Each number is 500 + 50 x the weight over its row's rms, rounded and kept within 0 to 999. Layers, rows and columns count from 0. Numbers have three digits each. The size before them is the row's rms in percent of the matrix's.

# o: layer 11 attention output (transposed), 128x128, rms 0.0805, rows 9-31, columns 32-63
# v: layer 11 attention value, 128x128, rms 0.137, rows 10-31, columns 32-63
# q: layer 11 attention query, 128x128, rms 0.103, rows 32-45, columns 32-63
# k: layer 11 attention key, 128x128, rms 0.109, rows 32-45, columns 32-63
o9 122:460469517449587473429625542502568454476475514531500558506557498520472484457401460476372496679559
v10 120:542481485554479456522492497544504454431575478507507412404469479428555489484537505462535623501571
o10 123:566488476620444431542482528375470453410538397475486468445601508561532474535530539501549451448537
v11 114:520461517481473548457505540528541487542448497463588518493510433530575518429481406476482557414541
o11 114:463534421436635549527605503505447470496447513493474498540453477454499577437484518461489425388410
v12 124:522584528465499504491544463486550540500420436536520544421430532501434475413468574541462595525550
o12 124:474505547523510575497460491540537523422520461442489454516558513474392487431563512563462515489526
v13 115:488514466504455529467482461539491569505515536421544539583430466506537523517488481484549489554464
o13 113:585492593622562508460484459486444500489478419498503496517571415524504541536467462546493546490507
v14 114:533511449449502455479446413487522539542611444487526415502540464502486466525526467565468538435542
o14 115:442556533470549418533395446484510465564444487504508437423541505570519453463504465418516493510479
v15 124:530523452463507557499455491543390473460563450550489513477507481578433521471478508512431579413433
o15 125:530442418510530581608555563456500431524506434496464527410548439483462466496477474532525537490480
v16 125:453527543519551554367430526534527502489523471478489524550405535508511489480543362463434521504492
o16 122:436431437498542504489458400484541521493531422393478452459455472551515529480591436486542466416532
v17 115:430443506458573506513501442560436423515508599550487507571398482395431464448442565520545664532503
o17 117:461495500568624615501455493507503475423481531406489422501432530510447492539458588532471468567593
v18 117:516533500467560464494494503495521516529529448505484564463505567443455499578535493537552427483517
o18 118:496453466472528480544467526508525549538550493473528498527533430490488553459514555455443476562596
v19 121:523474572531500471549545494551448566554528439558520505446512499654400514553414514496513552494490
o19 124:520570454519533470519501367444581530483505498540532401460521526525591483511456492461456475514580
v20 115:450484521501543439478467487528539603431509553497475474478502533511528526381598595587496439509560
o20 120:497447498468485503469466510626499491479638409525488432523480469378480441480509453447473469458497
v21 124:583534589625573470547507477424505433504419445445429448532556535489436534564549354515520525464522
o21 125:426453536483455466475543515514532577467491544471496439465511560540510505569498537487595566484599
v22 122:409475505491529507528580486477501544450414502536539515544478480516404499529570450525546492625518
o22 122:480543502485471588469505487539498568472429471410483554532514457574468469480519509398429481567450
v23 120:519522457567496516591457522521500547507522458436430480426495500529458534510529473533540426516457
o23 122:515480530428592492453543496545596494489578507482556434535490504412491546466530559423545514430580
v24 118:470556481440460489491497511487539453505453484430446603474496547403568527528471542482538500463499
o24 116:483491514511504590522470401474568508481470485564477463537585513517474545410479455492558404511544
v25 117:480585457478460523443504509394444501560514578495565630505534542414506525461475485510524562472514
o25 116:528562476519581526521480504558505492524579480471519542506555580483491527460491490549507513405492
v26 117:406444400512513436509494545532464587479465475397426615455505487530527584541578510455512493525596
o26 114:462442549481478565482543470474504608468439504545526546544539477477515450529526475531592502486486
v27 112:566453476454488533491511506449578455380501564530533523365471447478585487540558523415468515509467
o27 111:436502467493467499529518537593435544521510504548497476487608544485426466483539568453487484566487
v28 113:460490514430472468538517543467435489411448501577419575519620515526529578497480477500365479494486
o28 113:529508490458540490521480501565456461480536487574482510550548524505502423463518530388552508534543
v29 121:475426563539502478496424441487451508472529462500520545506476509448471416471467416480548468517494
o29 122:536547509494537492478487487512522449395476542606441394486417463533515517551357478531496517430492
v30 119:442484489514580522482598465450564507456458454542405558503483511555544454572436418481510486519491
o30 121:484463469418579506572420529508514493462500465489466499468472388576523511608589583533498510434500
v31 124:529537548440536544507445456548524538486483542504577470515478587471518525572540464491324443389563
o31 126:452500525490523486526439492446506555528549465589405464469477604439450485454516588528461489442523
q32 093:588484473526504431501572517495525536593452440474489500527492418431511523584573444517482506579480
k32 084:536463510495530530527589456479498464513364473535485503471553484428584481504520497550542543462569
q33 079:463500531432535476438452375555531515440462399444449517620558501512489602573522428418424512484566
k33 078:497478446418526493424479352516577594502498432450492512488546499482456557495516562477581540471615
q34 077:444583569513527535552587456543494495539512475407452523552464597483462393490512538554474554538543
k34 076:478586520465515415547484443574464464489424470494482489535541491460468468569487515486471567615483
q35 076:457433404365523458508504507566460496518486486534625537378531563394536390471511441437537555589495
k35 072:481534513532554502541554431548502544466502502475525461465412509435536515536571432458506489482407
q36 084:466516536511443505471457484461489524534502517434449542543492446501494537581389509499481443581493
k36 076:555535452527499485459457453370530476517538501527485513480452454483437510539360543541539469480466
q37 076:613455516493458528431435520526576546525572489452498470585524516468435454508571453411557443516407
k37 071:541453517472423410515512510564590440464551512542448536459508514479392468483471547496525472522479
q38 084:571547499554448559516471515472442591449498456538479535520391468421483436517421535438463508471482
k38 086:485582484501394526553481448522474533463491581540455495443499554389523478449475499502547479608491
q39 084:440563528502422497530469464466526452457502537439435476465560505489517461524557422533608451484427
k39 081:497419483418397543504452509526575527502490524512422578488562467425573516577402415516441476489459
q40 082:451511507442546513496513443545530409432486425538518515499542511537463570402539467583519508490499
k40 085:523485525505567525510458383506599604458510511405503626520523453553506479491502496465477460413527
q41 070:401538453473492447538533565531356454494449437510405483525435524526572611495536417473479517528507
k41 066:526498488482431488417477521505376510454519426495460519582486569438507610553506531570456478554537
q42 086:462529393507572666481486393380494484479588455473504453475481536515542534580552488581502493507607
k42 077:514564470491548432431466508439545493536499452472502522572556522382553484595537606440493570585501
q43 090:456536597523503574513511488387502512427566475548502510522396473467448516377472561457467457482565
k43 082:534466432508638542429481487452518469492442482446515473522445535466511421468467461575529529522556
q44 083:516516464424504635460440470587563603377527551462508479496379437500459532519436469489504524444452
k44 075:516514526423437629479457428550610477558539523499495414466496486499472595512487456525459450580451
q45 085:528500516416487538447486576506500448514488406566524492558489547549437559593457435546426526571472
k45 083:441550592437552491479481519489509526505619470511515494485510506508522569522498545560459527660523